Part of a small language model's weights.
Size: 9 heads of 64, vocabulary 32768, 107M parameters.
Training: a variant of Adam for these matrices, 903M tokens, 4527 steps.
Each number is 200 + 40 x the weight over its row's rms, rounded and kept within 0 to 999. Layers, rows and columns count from 0. The size before them is the row's rms in percent of the matrix's.

# gate: layer 11 MLP gate, 1536x576, rms 0.0628, rows 390-421, columns 216-287
# up: layer 11 MLP up, 1536x576, rms 0.0619, rows 390-420, columns 216-287
# down: layer 11 MLP down (transposed), 1536x576, rms 0.0614, rows 390-420, columns 216-287
gate390,096,187,181,324,193,215,145,214,189,224,239,93,180,155,157,178,186,174,211,287,249,178,240,238,150,138,209,136,157,174,228,122,193,184,261,231,207,157,180,193,255,278,162,183,189,187,182,210,173,191,244,187,183,205,260,218,295,211,275,216,256,182,194,228,219,171,131,272,243,194,218,183,145
up390,097,151,222,187,186,152,222,223,150,195,149,240,173,224,188,191,126,242,241,238,220,174,179,227,223,220,218,253,220,237,157,172,146,206,217,271,214,150,203,179,232,214,162,131,160,144,173,251,236,167,214,176,207,214,138,254,198,121,151,295,204,120,193,140,233,157,233,278,168,154,244,246,214
down390,099,201,124,181,229,212,225,220,187,179,178,170,241,204,198,172,180,206,253,222,228,204,307,228,152,175,211,204,217,187,153,182,172,265,137,243,227,157,219,240,235,134,87,194,197,215,124,157,243,178,138,223,220,233,154,168,180,240,152,240,247,176,140,184,235,188,194,160,176,128,168,250,170
gate391,107,255,326,189,143,153,210,223,157,169,188,228,187,254,185,224,209,208,239,139,126,192,215,255,227,279,177,153,233,113,202,252,166,202,180,211,183,207,108,155,120,207,142,164,195,209,236,209,230,208,195,174,165,144,175,196,223,238,190,158,157,207,173,202,191,164,216,258,199,210,204,131,260
up391,110,275,267,207,183,218,265,240,129,183,132,179,192,242,166,189,257,278,179,235,221,109,170,216,253,209,187,205,272,228,254,211,157,198,68,220,253,189,163,164,175,258,127,175,145,192,271,173,235,278,225,175,161,194,237,271,262,195,159,200,186,183,251,197,195,196,186,225,239,245,223,111,219
down391,109,248,256,174,130,225,249,211,262,198,180,172,160,209,163,187,180,198,201,249,235,117,210,224,261,213,243,191,204,230,114,236,153,208,257,257,294,178,176,168,135,211,202,213,206,232,228,189,235,231,161,156,189,231,156,210,216,177,123,162,217,228,130,182,244,253,194,186,212,154,114,199,166
gate392,095,202,227,261,221,210,223,143,241,177,202,155,197,228,125,189,188,233,267,139,168,139,210,120,150,201,255,237,234,223,196,224,88,293,150,215,203,189,274,181,229,231,123,200,266,247,166,232,222,214,291,198,166,177,229,136,269,201,178,194,263,157,135,224,243,128,165,203,173,259,218,177,236
up392,103,228,217,179,124,170,178,237,170,158,198,201,117,227,288,193,129,187,147,230,195,148,208,165,248,189,155,240,191,177,223,139,230,183,240,226,216,255,235,291,240,194,220,203,208,147,132,162,180,144,82,227,172,211,236,215,158,206,162,59,244,240,242,185,242,290,213,184,188,200,241,134,179
down392,103,232,215,216,192,173,170,207,160,200,213,194,178,211,138,271,148,190,171,212,188,165,193,181,154,162,184,235,164,151,244,106,227,173,158,211,260,175,145,157,199,225,129,251,188,230,206,205,166,171,192,180,190,182,209,252,229,197,215,261,230,138,220,214,356,178,159,233,222,241,215,148,226
gate393,105,218,215,282,227,224,247,179,140,238,229,297,312,205,183,158,171,194,225,188,145,257,205,184,170,155,194,193,225,157,202,167,160,190,198,179,268,124,179,112,211,147,171,216,245,203,203,228,220,179,191,184,182,241,221,250,216,112,188,206,195,191,204,167,210,185,175,159,145,148,197,200,238
up393,104,219,205,134,219,219,276,190,230,202,204,173,240,239,154,215,235,130,209,195,190,164,203,250,190,161,208,167,207,212,207,235,80,213,191,191,241,166,241,217,180,278,253,190,165,146,130,177,220,201,109,210,190,264,221,256,187,128,154,131,204,264,194,218,217,126,225,204,219,211,205,181,159
down393,108,227,219,194,200,201,214,262,195,180,236,191,164,121,160,214,151,174,134,268,137,135,219,216,249,211,143,143,266,202,198,242,190,172,202,192,170,230,185,192,244,204,209,187,207,159,239,195,198,188,247,178,287,222,250,224,172,228,121,226,187,242,210,186,188,127,203,203,215,208,161,234,197
gate394,101,225,218,194,119,197,140,233,165,200,241,259,188,162,203,195,124,215,216,169,222,202,232,194,212,170,224,206,271,191,242,173,178,248,206,254,177,237,179,190,210,151,116,166,113,150,181,176,179,231,227,123,228,127,219,230,187,254,226,182,192,174,256,221,248,229,180,257,271,203,188,289,147
up394,104,236,284,225,217,196,256,254,132,191,266,183,283,142,232,219,169,206,247,186,171,255,183,184,143,210,201,186,255,197,250,189,145,259,148,191,134,270,81,237,156,133,145,237,192,203,232,224,227,243,188,184,238,206,162,218,177,220,266,192,220,138,295,188,223,201,233,199,192,255,225,200,148
down394,101,203,111,216,189,181,320,199,302,241,180,182,193,255,147,237,268,200,241,213,158,206,245,208,180,134,151,171,241,263,213,188,225,262,201,189,152,274,148,200,141,205,252,174,207,240,172,146,198,179,142,247,239,245,277,235,132,261,191,257,208,240,242,250,213,218,207,189,291,168,263,179,222
gate395,096,245,175,215,229,249,196,277,214,253,262,168,190,278,134,165,191,234,224,338,236,188,225,189,157,142,254,127,250,140,142,184,171,180,193,158,216,130,188,253,214,168,182,157,178,180,78,216,242,194,197,232,173,168,208,99,244,225,256,212,158,254,251,176,167,208,148,189,126,210,186,151,206
up395,095,234,134,183,169,177,186,135,113,219,141,176,165,211,242,182,164,241,212,176,217,147,208,166,205,186,231,216,191,195,301,117,172,281,235,206,198,155,155,159,154,213,154,194,249,222,318,242,248,204,235,222,169,213,203,193,152,144,183,210,180,260,190,204,201,188,143,220,213,208,216,222,148
down395,097,241,166,162,111,195,188,198,133,167,161,170,198,256,209,194,175,199,203,238,271,131,219,206,169,231,188,263,227,251,160,206,208,158,190,144,204,174,252,198,237,172,128,201,217,140,239,237,189,234,223,244,143,244,144,219,178,201,214,206,276,178,150,171,197,251,166,202,175,255,259,197,212
gate396,101,206,145,164,167,115,187,203,193,92,164,139,234,245,194,228,213,227,293,176,172,190,185,185,155,244,211,244,211,206,178,229,155,160,102,208,196,239,202,223,235,183,167,230,237,152,190,193,201,226,190,230,133,136,220,279,288,198,124,236,196,223,225,293,261,186,168,189,189,154,286,173,52
up396,104,192,217,209,241,209,221,220,163,146,186,230,136,136,121,179,234,221,212,238,215,189,118,232,198,208,210,199,200,238,201,181,118,212,284,211,152,166,184,277,227,176,219,205,288,254,184,229,167,185,163,209,214,261,187,203,162,169,192,228,188,178,222,108,233,285,188,237,205,198,227,196,181
down396,104,191,187,159,259,108,191,270,275,202,149,213,223,214,187,240,249,192,150,207,156,235,215,201,144,243,270,195,210,248,232,165,194,206,226,138,206,239,266,192,164,197,209,212,262,214,237,188,153,182,219,214,182,220,242,173,218,199,155,191,209,229,156,247,165,228,208,215,151,218,169,177,177
gate397,108,252,137,212,244,254,234,213,126,244,209,191,164,263,152,204,201,212,180,204,178,163,150,174,237,198,263,163,282,149,155,225,195,222,182,241,215,207,209,273,186,196,139,174,179,147,283,212,185,169,192,197,192,202,142,176,191,186,183,150,208,166,197,194,191,139,238,113,157,265,204,214,211
up397,107,207,240,201,193,198,210,219,224,162,235,210,174,386,178,253,184,229,183,202,161,201,189,198,182,180,205,168,282,107,179,231,181,213,200,195,214,196,160,220,242,198,162,253,222,225,244,258,202,158,221,193,206,186,164,149,160,237,193,215,188,79,173,192,178,210,186,233,228,140,161,230,173
down397,105,244,189,136,258,238,281,192,226,208,188,231,165,150,205,260,225,231,189,212,168,240,215,169,187,200,222,174,196,198,123,248,197,200,229,291,221,260,211,239,202,246,251,224,144,180,242,174,175,149,206,232,167,244,186,171,149,200,215,208,121,233,193,144,191,146,240,149,175,268,133,209,202
gate398,112,205,133,200,182,212,158,214,175,139,235,191,164,215,241,200,127,197,184,179,175,150,235,188,196,210,244,233,294,206,165,202,206,203,248,194,193,105,210,214,156,162,166,170,152,283,197,209,244,145,174,245,200,174,174,170,171,223,224,189,174,189,148,175,203,200,176,200,231,253,235,217,192
up398,106,165,165,133,220,223,254,171,211,166,224,196,135,201,191,199,242,228,209,223,153,138,296,194,240,196,215,168,185,245,195,115,198,258,189,153,241,160,213,179,186,266,244,215,221,201,221,196,184,192,259,181,137,212,209,198,178,210,219,165,207,161,159,258,281,190,187,298,218,204,197,237,247
down398,104,178,190,136,208,122,242,274,255,193,176,193,219,194,302,181,176,192,201,217,237,182,225,148,107,212,203,226,158,165,186,228,217,219,181,159,317,162,263,239,213,285,244,195,178,181,151,88,180,205,214,226,194,237,213,241,190,208,102,177,207,215,62,220,233,313,218,271,155,224,263,213,213
gate399,102,258,183,182,268,263,178,290,192,154,224,288,220,245,231,145,249,142,209,150,140,159,229,145,173,207,239,261,229,132,125,224,214,220,193,240,187,167,188,198,221,177,195,233,158,243,190,227,185,160,163,158,152,223,156,183,179,244,166,173,253,227,228,249,145,227,238,202,162,190,217,164,184
up399,105,248,200,137,229,194,237,210,168,220,185,182,197,226,269,242,202,216,217,226,272,171,113,202,263,275,140,267,152,295,250,174,314,253,188,137,196,254,215,232,199,203,183,125,184,182,175,168,222,205,140,224,203,110,202,252,182,150,221,230,191,211,253,147,273,122,160,139,222,154,196,218,213
down399,107,265,204,191,212,247,211,183,306,200,215,179,248,186,202,143,195,215,190,218,214,130,199,201,165,249,252,240,249,220,194,260,211,206,232,241,162,244,163,257,239,233,184,110,211,157,204,166,210,255,151,176,241,201,191,202,237,207,294,183,246,233,269,204,222,116,186,149,220,198,193,169,253
gate400,087,168,215,195,161,274,233,218,216,208,179,176,172,216,199,209,190,144,169,320,266,101,255,244,190,199,279,154,143,277,226,149,194,217,129,172,243,238,211,162,166,208,207,148,164,198,253,194,164,219,216,177,175,209,302,148,267,187,167,141,134,200,215,187,211,179,174,190,180,169,233,164,143
up400,085,326,166,160,228,158,251,233,196,123,209,265,228,207,176,219,193,140,196,168,89,213,243,154,143,210,122,221,258,135,136,246,186,190,227,210,139,187,257,217,220,216,211,216,279,142,170,273,196,197,231,227,188,145,174,230,156,212,166,227,258,190,209,227,185,185,267,165,186,207,195,249,309
down400,095,232,209,295,226,244,214,165,123,164,239,267,219,191,225,249,197,110,285,247,181,232,167,226,137,187,324,196,207,170,130,225,167,214,213,148,182,175,180,115,148,169,161,227,212,154,200,185,257,236,210,134,204,169,243,218,225,170,166,150,208,249,218,207,275,260,170,112,219,226,184,259,175
gate401,114,229,166,188,225,259,242,218,155,191,247,239,172,237,231,210,210,220,168,244,246,166,167,209,182,166,219,248,113,242,158,230,230,243,205,164,197,194,262,182,206,144,191,153,186,179,145,184,186,201,175,153,198,219,167,205,214,191,216,205,157,214,218,145,152,176,256,193,265,144,210,197,215
up401,108,226,220,206,256,232,217,198,189,172,214,247,189,202,206,201,210,170,237,143,183,186,219,258,217,258,215,134,195,168,172,161,118,205,210,217,209,179,145,185,227,260,133,206,107,259,183,190,188,207,202,172,262,212,201,200,194,168,136,174,232,150,228,187,267,156,216,207,190,229,196,189,184
down401,111,188,223,113,185,185,210,194,90,254,194,246,196,246,215,274,255,188,287,234,215,210,160,210,192,151,199,209,200,218,134,192,230,217,186,207,280,182,121,189,267,283,253,194,170,216,155,254,218,229,240,136,160,226,240,208,191,256,201,201,130,231,277,167,192,210,173,171,292,149,214,168,133
gate402,113,204,214,226,186,187,201,195,209,191,148,207,157,202,208,204,130,111,198,211,217,183,179,204,153,229,254,226,246,171,198,214,192,228,272,177,214,174,170,147,188,223,211,285,178,203,188,130,210,122,146,170,135,227,216,124,209,198,247,210,214,214,321,184,232,169,215,233,172,131,211,172,183
up402,120,157,257,143,202,199,191,194,170,209,202,211,211,227,202,298,276,198,215,185,240,164,188,208,253,188,197,218,202,184,214,179,189,185,157,198,200,195,146,203,232,227,176,194,233,205,218,179,180,235,218,245,206,223,195,222,199,225,92,236,134,207,198,221,125,205,196,144,198,158,180,181,191
down402,104,204,221,164,199,206,201,327,245,272,247,130,237,190,199,188,204,139,239,208,192,184,254,194,183,154,163,145,168,222,219,186,233,188,219,205,226,256,189,154,181,250,237,219,166,191,201,146,227,198,243,143,207,165,200,192,202,197,140,201,198,248,226,218,204,230,186,161,273,195,288,182,191
gate403,080,152,223,258,131,271,234,226,180,249,136,136,225,202,127,184,189,176,193,230,229,228,229,238,226,169,207,174,206,163,204,231,173,208,201,260,159,200,103,178,229,303,229,190,160,191,190,285,225,241,163,224,183,178,182,138,244,310,178,196,142,295,216,191,178,185,170,212,202,173,212,213,202
up403,083,257,191,142,218,170,226,185,192,118,254,210,192,154,280,198,202,175,193,202,172,189,183,176,185,186,218,193,211,229,203,180,196,186,189,237,253,206,279,181,131,198,185,208,209,241,234,196,207,167,282,182,173,228,237,241,182,163,200,90,237,166,238,186,214,149,271,190,139,196,246,196,139
down403,092,216,206,281,199,163,228,159,180,205,241,157,248,181,181,233,199,188,240,238,173,160,197,134,149,173,222,176,216,175,252,158,164,139,152,217,190,133,208,231,165,232,151,148,234,172,232,208,230,151,159,239,212,192,232,191,143,158,236,145,181,241,273,192,222,209,285,193,202,180,261,209,183
gate404,102,204,167,231,224,150,227,262,201,232,236,217,222,139,149,253,151,284,219,250,112,216,221,230,178,236,208,198,196,279,287,213,195,214,191,180,226,194,227,224,184,196,181,217,225,129,165,156,218,250,205,172,287,184,227,151,218,166,210,225,202,247,193,176,171,237,194,232,150,158,171,79,195
up404,092,233,214,189,170,159,195,201,136,189,215,212,229,238,183,167,187,195,189,204,259,220,228,183,148,197,250,69,153,174,194,162,168,229,230,204,181,193,211,270,164,177,169,192,248,231,142,215,273,168,217,172,210,211,188,194,274,179,218,211,194,206,252,202,219,210,168,208,196,211,202,163,171
down404,096,170,187,161,218,187,189,281,131,198,169,92,226,184,157,163,228,204,114,192,230,201,210,209,233,274,202,178,197,225,226,197,205,246,206,196,223,150,149,266,199,222,207,192,208,193,210,186,232,182,192,250,224,224,204,167,139,178,263,188,205,196,244,247,188,174,211,198,284,153,221,276,218
gate405,097,280,217,238,190,163,241,226,229,152,191,272,204,137,223,243,217,200,179,226,149,197,226,176,218,230,232,151,221,178,224,215,145,177,178,188,204,189,230,198,184,251,208,143,90,187,278,157,294,287,204,127,242,299,239,212,204,136,288,232,163,154,198,204,182,259,216,179,166,270,190,230,202
up405,097,207,202,207,123,174,169,197,254,235,208,220,163,234,220,283,200,207,198,280,225,156,223,221,204,222,134,189,182,153,231,125,107,152,126,235,216,196,236,293,277,201,218,244,168,226,251,241,140,225,204,189,216,265,162,116,192,183,203,180,198,250,160,228,182,240,134,170,203,252,214,152,228
down405,097,193,215,112,290,223,204,204,156,177,227,134,208,209,181,216,135,218,293,274,233,205,196,179,170,243,136,209,246,204,209,202,231,220,276,169,280,145,192,188,155,167,169,157,222,180,179,204,190,195,219,209,166,148,188,185,188,164,189,192,230,263,209,156,177,234,226,208,243,195,181,248,221
gate406,105,285,157,115,174,187,236,197,227,163,235,205,255,224,201,201,160,191,181,241,191,210,189,207,184,235,168,128,147,248,209,187,140,192,245,216,188,186,215,230,177,229,189,220,270,194,210,198,106,263,209,153,240,185,154,168,202,254,194,175,256,187,219,249,113,199,229,136,258,160,198,176,227
up406,094,196,196,213,203,183,213,212,293,157,153,213,213,114,255,189,271,130,194,182,213,214,185,263,143,116,183,185,218,258,142,196,212,176,208,144,142,175,219,181,255,196,251,175,215,185,189,151,212,188,268,217,272,196,294,158,204,231,204,141,165,255,202,205,216,250,147,165,192,161,220,206,189
down406,086,227,213,184,218,156,184,199,166,281,251,208,199,247,185,189,213,150,192,267,196,223,234,226,225,259,231,211,216,218,256,194,152,271,196,206,247,106,172,136,153,181,211,231,253,218,205,114,214,194,217,146,191,131,169,296,147,192,218,164,174,162,227,194,207,240,245,169,248,204,244,179,145
gate407,103,173,256,66,228,161,208,189,228,265,189,225,215,228,185,217,146,125,219,196,153,246,217,225,146,184,196,186,150,189,112,162,239,225,221,161,205,132,134,198,227,179,250,193,237,204,115,198,173,253,180,214,176,99,262,236,260,185,149,234,171,221,229,180,174,239,185,169,174,222,226,253,214
up407,101,200,164,117,230,215,143,237,158,159,106,177,248,253,152,206,236,262,146,153,230,133,240,200,298,228,138,218,273,141,136,219,160,212,192,172,207,239,210,182,266,210,149,220,120,177,243,199,264,206,257,130,221,143,199,258,218,231,205,236,229,213,190,221,140,247,249,137,88,179,179,192,223
down407,106,184,190,91,154,144,159,267,221,321,174,254,135,191,229,224,309,210,206,210,194,209,195,167,221,282,253,137,174,215,199,162,223,242,190,107,271,156,213,177,185,141,178,253,177,257,281,221,183,230,248,236,202,169,159,133,185,171,199,174,227,254,211,202,168,259,284,187,203,141,267,219,231
gate408,099,206,201,152,100,280,223,247,217,172,167,210,166,227,183,225,256,207,189,232,230,197,291,201,236,227,241,166,256,196,230,163,222,205,235,274,220,222,156,246,235,234,186,190,184,200,203,149,205,217,143,204,241,155,261,240,216,239,205,274,213,200,270,171,175,191,135,198,247,135,195,253,195
up408,103,259,197,142,209,205,201,160,225,169,168,177,172,186,212,170,206,164,222,227,237,145,185,249,215,193,269,193,270,236,150,154,195,222,183,198,160,215,146,225,186,192,240,180,212,184,221,271,195,220,270,236,156,187,207,158,232,109,118,176,222,164,175,148,96,225,233,210,162,77,193,256,294
down408,101,272,146,181,198,160,179,199,209,119,143,200,207,166,165,182,217,224,148,202,222,74,208,205,231,142,221,186,261,258,174,187,140,147,146,199,166,201,202,141,160,213,171,156,163,153,149,135,168,211,167,244,259,186,159,192,200,172,197,203,266,128,197,194,210,255,278,239,192,219,176,162,217
gate409,096,258,220,210,230,191,257,108,188,179,245,212,154,150,239,174,179,198,173,184,144,248,194,206,245,212,242,205,242,158,228,238,139,231,237,200,172,144,231,224,166,228,211,211,185,200,243,222,235,203,184,123,196,242,140,172,256,154,225,210,219,291,263,187,178,139,194,240,138,242,168,198,145
up409,090,156,137,239,181,223,165,230,244,212,211,171,183,179,212,144,258,260,194,178,220,226,144,188,89,221,238,255,170,149,166,229,246,235,176,195,183,235,174,223,217,191,245,195,259,182,186,134,210,192,286,214,167,184,154,160,267,174,256,242,149,218,151,208,256,218,211,200,225,202,224,154,222
down409,093,164,235,247,218,265,213,194,114,234,188,184,127,185,224,225,194,135,180,229,156,124,178,240,224,254,227,215,262,188,239,240,125,174,261,215,160,142,202,191,107,180,201,194,138,152,204,207,175,157,133,204,203,156,197,199,166,237,179,174,232,200,244,156,205,178,217,234,204,254,182,241,160
gate410,084,204,273,230,240,163,249,189,145,190,238,217,232,228,227,204,199,181,236,197,205,198,113,174,192,156,246,184,195,167,173,192,211,202,94,224,168,174,171,217,178,184,203,233,191,166,231,202,185,269,219,140,167,151,215,186,204,188,236,204,139,177,214,186,233,182,240,182,152,189,211,188,211
up410,094,196,242,238,285,180,259,159,208,256,221,228,157,260,188,206,207,144,185,259,223,226,123,194,183,177,212,218,202,202,203,204,204,109,159,186,70,202,228,208,185,173,183,154,151,202,220,179,213,200,194,175,215,213,106,200,163,176,183,178,157,263,184,245,185,211,214,205,141,180,113,248,253
down410,085,239,106,209,221,220,195,276,205,177,173,224,171,143,177,177,231,206,211,242,198,285,237,145,217,186,169,236,265,188,207,167,200,240,263,210,266,205,198,164,201,208,226,151,216,199,191,181,231,136,118,186,236,178,124,206,132,204,141,231,156,191,164,224,176,160,289,211,306,193,146,229,179
gate411,097,237,143,234,221,178,255,235,179,207,177,252,243,229,169,180,199,144,200,206,128,160,267,276,216,171,221,163,193,170,109,192,219,215,286,315,179,184,212,178,214,222,190,227,202,174,208,201,230,204,212,241,187,232,197,236,213,201,180,226,161,180,220,209,223,206,154,165,149,266,240,138,193
up411,102,177,154,209,198,290,236,235,179,230,203,150,169,204,158,223,200,186,230,233,211,207,232,209,166,205,199,243,154,182,225,242,264,245,199,182,214,202,128,227,222,264,243,237,209,159,199,222,241,140,236,222,176,250,219,180,232,164,227,198,232,278,195,215,181,182,193,149,209,204,225,186,158
down411,104,221,156,161,180,174,224,209,206,181,219,250,210,168,223,226,156,215,147,235,206,201,238,185,159,186,196,173,163,222,140,198,286,175,193,175,338,173,257,207,193,158,289,233,204,73,211,172,204,102,177,252,177,181,197,166,177,184,125,297,227,269,146,263,88,203,228,99,230,174,224,125,230
gate412,099,212,190,167,215,148,205,150,190,214,166,173,248,236,144,218,168,274,179,239,241,162,157,202,196,189,258,175,175,129,191,274,228,161,184,286,233,232,175,182,212,96,176,169,205,232,231,207,206,194,190,198,179,220,216,159,176,173,178,109,214,214,179,115,184,168,195,188,189,248,196,172,198
up412,099,237,187,154,206,212,236,140,164,178,264,212,179,171,183,202,168,260,303,216,165,150,271,154,121,224,178,224,190,161,216,126,125,211,167,192,211,100,168,163,195,219,170,218,133,186,195,234,247,260,198,208,224,243,195,302,207,144,260,210,255,241,283,207,219,189,212,263,175,196,179,220,248
down412,095,154,220,220,224,184,212,200,284,181,209,168,73,231,137,181,220,193,179,229,179,290,177,168,142,156,195,164,218,229,223,207,182,248,126,183,200,174,207,227,215,162,229,200,210,199,250,244,228,182,172,186,214,193,161,197,118,194,193,154,232,215,190,146,182,205,149,188,263,136,161,233,134
gate413,089,265,182,175,163,265,227,207,265,187,282,223,272,202,180,209,174,174,240,106,149,240,165,201,255,184,227,135,221,251,113,189,232,167,240,214,187,264,168,170,221,225,158,250,194,205,206,130,229,226,217,231,152,227,182,238,232,219,172,162,242,181,273,157,222,149,159,140,170,135,207,133,239
up413,094,222,272,213,183,175,129,189,164,140,178,206,153,219,214,167,120,229,227,202,264,142,280,155,176,252,180,223,180,112,210,202,128,156,189,143,120,133,257,183,142,164,223,160,187,259,225,262,163,154,195,125,179,149,235,219,215,212,196,198,190,171,136,299,194,208,177,240,194,225,224,237,211
down413,090,200,198,216,206,176,178,218,207,166,236,242,194,139,186,198,225,169,192,196,135,133,202,220,224,149,264,192,204,202,191,310,194,254,222,189,273,259,191,167,178,251,249,234,206,196,227,218,228,192,186,198,180,178,188,166,195,222,244,202,218,176,196,176,334,226,195,146,202,258,190,195,165
gate414,106,174,112,204,214,132,212,165,133,129,160,201,166,191,253,216,245,188,174,200,176,224,153,221,219,145,249,173,254,295,208,244,139,194,186,218,166,162,212,203,215,206,205,250,203,150,168,148,241,228,220,211,239,203,200,161,195,201,231,171,203,192,215,283,258,292,194,225,213,159,219,159,193
up414,104,204,204,196,208,193,167,222,265,187,142,208,203,202,171,237,252,255,202,131,179,189,204,209,241,179,198,236,128,246,249,195,241,151,196,164,288,201,198,248,136,217,204,194,196,211,185,182,219,204,208,196,243,146,241,202,108,205,218,190,199,132,200,170,184,103,166,235,179,174,216,286,146
down414,103,134,149,206,167,223,214,196,179,214,171,162,201,178,174,154,296,197,188,196,178,224,145,224,277,162,239,248,194,190,186,171,180,171,170,167,179,245,194,221,198,205,156,160,134,219,164,148,191,239,176,207,213,168,178,231,161,179,164,238,161,173,259,220,214,132,205,219,208,215,175,180,171
gate415,113,202,213,149,144,232,180,199,117,220,218,236,247,244,178,221,216,277,228,160,146,187,210,172,217,203,211,177,280,132,167,182,212,210,100,270,241,221,176,139,167,166,122,228,218,234,211,233,178,200,212,167,189,165,227,197,146,280,194,238,218,194,228,176,307,105,214,180,196,165,234,159,201
up415,117,147,133,153,169,260,191,186,103,215,234,188,236,244,153,259,205,196,227,217,212,200,178,178,196,131,253,153,175,210,122,218,252,191,143,194,229,187,205,182,173,92,200,227,240,247,127,228,189,211,240,185,186,205,270,201,159,241,143,213,233,202,247,97,211,143,237,259,190,168,228,223,209
down415,108,142,201,240,156,236,214,155,183,276,213,175,137,211,199,232,257,193,223,216,228,203,191,190,171,220,279,183,227,271,179,170,236,200,202,166,212,164,228,192,210,139,183,201,227,159,166,183,188,269,240,239,301,167,236,245,141,232,199,233,200,141,242,186,209,191,244,167,207,133,128,179,206
gate416,103,208,283,169,177,186,222,203,249,152,138,238,141,214,202,159,216,242,260,235,219,225,193,146,164,246,275,211,203,257,166,196,244,226,218,151,207,126,210,130,176,206,228,278,186,151,206,213,172,188,193,220,207,237,179,192,305,167,226,273,207,241,219,229,250,147,212,240,214,142,183,173,182
up416,092,303,169,214,180,213,192,203,155,223,139,204,218,231,194,175,202,229,194,206,188,193,197,265,264,201,218,190,237,89,240,133,145,234,201,204,229,192,212,201,175,285,97,184,156,210,173,226,166,151,213,180,191,216,210,201,150,180,178,256,158,166,248,125,255,218,199,204,159,197,228,196,174
down416,096,121,192,186,182,172,207,146,227,199,168,274,166,244,205,256,204,181,195,198,211,166,172,180,180,293,286,211,220,249,218,200,229,187,242,93,183,147,206,204,198,176,236,228,221,214,146,211,153,180,289,241,201,243,170,207,180,155,204,243,222,177,197,189,170,240,224,175,208,134,201,205,189
gate417,099,236,228,179,127,208,199,208,149,235,161,137,187,264,204,233,213,225,188,219,199,197,190,250,268,219,134,173,179,177,174,193,277,314,222,138,204,226,164,174,245,180,205,195,235,164,238,178,218,187,185,174,187,198,182,245,191,260,90,205,275,230,227,205,174,164,222,199,250,168,231,173,150
up417,099,235,179,205,218,214,210,243,247,200,216,196,190,209,222,281,172,114,135,104,241,270,210,210,185,254,195,190,191,162,204,210,133,179,173,192,188,229,179,238,127,222,203,218,171,125,199,252,197,274,172,171,254,192,248,216,164,230,174,188,174,166,108,259,215,91,214,232,191,130,199,232,246
down417,101,141,162,184,273,213,240,224,265,192,245,222,157,268,225,206,270,201,173,218,191,145,183,173,225,225,189,248,176,184,144,233,135,301,179,217,181,156,230,215,155,211,196,150,162,219,196,180,106,249,201,148,215,234,171,150,125,184,222,233,250,212,180,209,173,173,232,206,218,275,191,180,190
gate418,104,225,230,137,211,199,234,140,132,186,165,237,238,241,162,211,175,216,192,203,122,162,171,246,154,175,127,180,170,182,158,229,200,166,202,223,256,161,174,213,268,239,100,192,119,161,224,267,188,239,237,165,189,166,190,179,186,211,205,167,188,242,168,217,224,169,208,247,158,179,185,109,255
up418,105,179,263,188,222,187,208,219,164,212,161,207,202,278,220,184,214,200,249,130,193,212,233,216,110,249,140,239,254,229,127,187,194,231,193,183,217,170,214,152,195,221,130,178,289,207,204,181,258,143,206,149,199,269,113,197,280,224,173,148,236,142,73,206,231,195,160,271,181,143,202,210,232
down418,102,150,292,132,133,243,220,198,97,221,205,155,317,235,240,117,219,185,198,253,192,190,158,271,172,204,157,144,255,201,241,217,196,219,165,192,183,229,172,236,198,240,156,187,259,163,240,195,292,247,171,222,172,244,135,168,205,205,157,149,181,241,161,224,89,223,269,244,146,217,121,179,153
gate419,104,244,166,268,206,282,206,182,256,200,212,217,138,203,253,215,173,138,206,195,236,207,176,221,101,175,280,200,276,95,220,247,215,217,161,227,242,146,185,198,204,230,272,171,234,301,242,303,145,186,197,196,242,170,214,189,181,128,190,244,235,270,277,206,223,195,257,184,192,158,217,146,204
up419,097,186,204,177,215,241,205,175,243,201,182,211,142,265,201,203,178,195,179,165,240,234,235,228,194,158,150,205,212,200,270,196,139,191,133,181,288,280,229,202,197,229,204,209,133,199,121,202,253,218,160,180,206,192,152,220,244,227,208,218,239,239,191,181,195,255,242,197,239,306,205,226,209
down419,100,187,154,187,179,200,181,257,200,181,243,156,279,168,172,164,124,271,234,227,246,273,294,197,175,168,158,191,208,202,200,316,262,282,162,260,182,135,237,205,168,242,132,246,217,236,210,157,220,193,146,186,156,137,186,223,150,202,279,169,189,180,194,197,161,196,237,207,216,206,331,202,186
gate420,100,212,159,226,156,275,120,183,214,165,172,195,215,211,250,196,229,106,227,243,213,236,256,146,207,218,238,213,231,233,150,220,192,240,161,235,236,175,134,235,250,240,253,241,128,290,228,214,235,202,225,192,191,189,227,197,290,172,96,173,186,242,209,229,208,279,211,144,207,121,208,186,209
up420,102,228,170,185,178,171,141,225,219,237,162,184,211,196,199,188,188,139,143,158,200,256,247,222,293,154,192,215,123,235,192,169,201,255,192,125,236,291,265,187,169,169,306,224,256,218,126,211,232,249,211,195,202,208,216,228,192,304,169,168,251,124,150,185,220,200,165,253,250,183,241,262,204
down420,105,214,208,217,234,227,260,146,262,244,161,197,273,156,177,271,146,181,189,252,178,208,208,181,262,264,252,190,279,159,168,157,120,187,107,132,245,168,257,201,212,176,211,198,237,151,252,238,172,197,248,124,211,141,175,189,178,284,256,174,166,144,231,210,257,146,273,210,220,202,181,236,211
gate421,094,199,303,293,282,216,245,160,134,165,233,153,144,203,177,226,240,170,142,181,247,216,230,206,168,229,272,202,161,145,284,218,223,203,216,243,124,283,252,175,199,209,201,203,207,193,231,247,181,223,221,179,191,173,221,196,214,231,242,229,215,297,190,224,200,162,153,208,170,237,206,249,225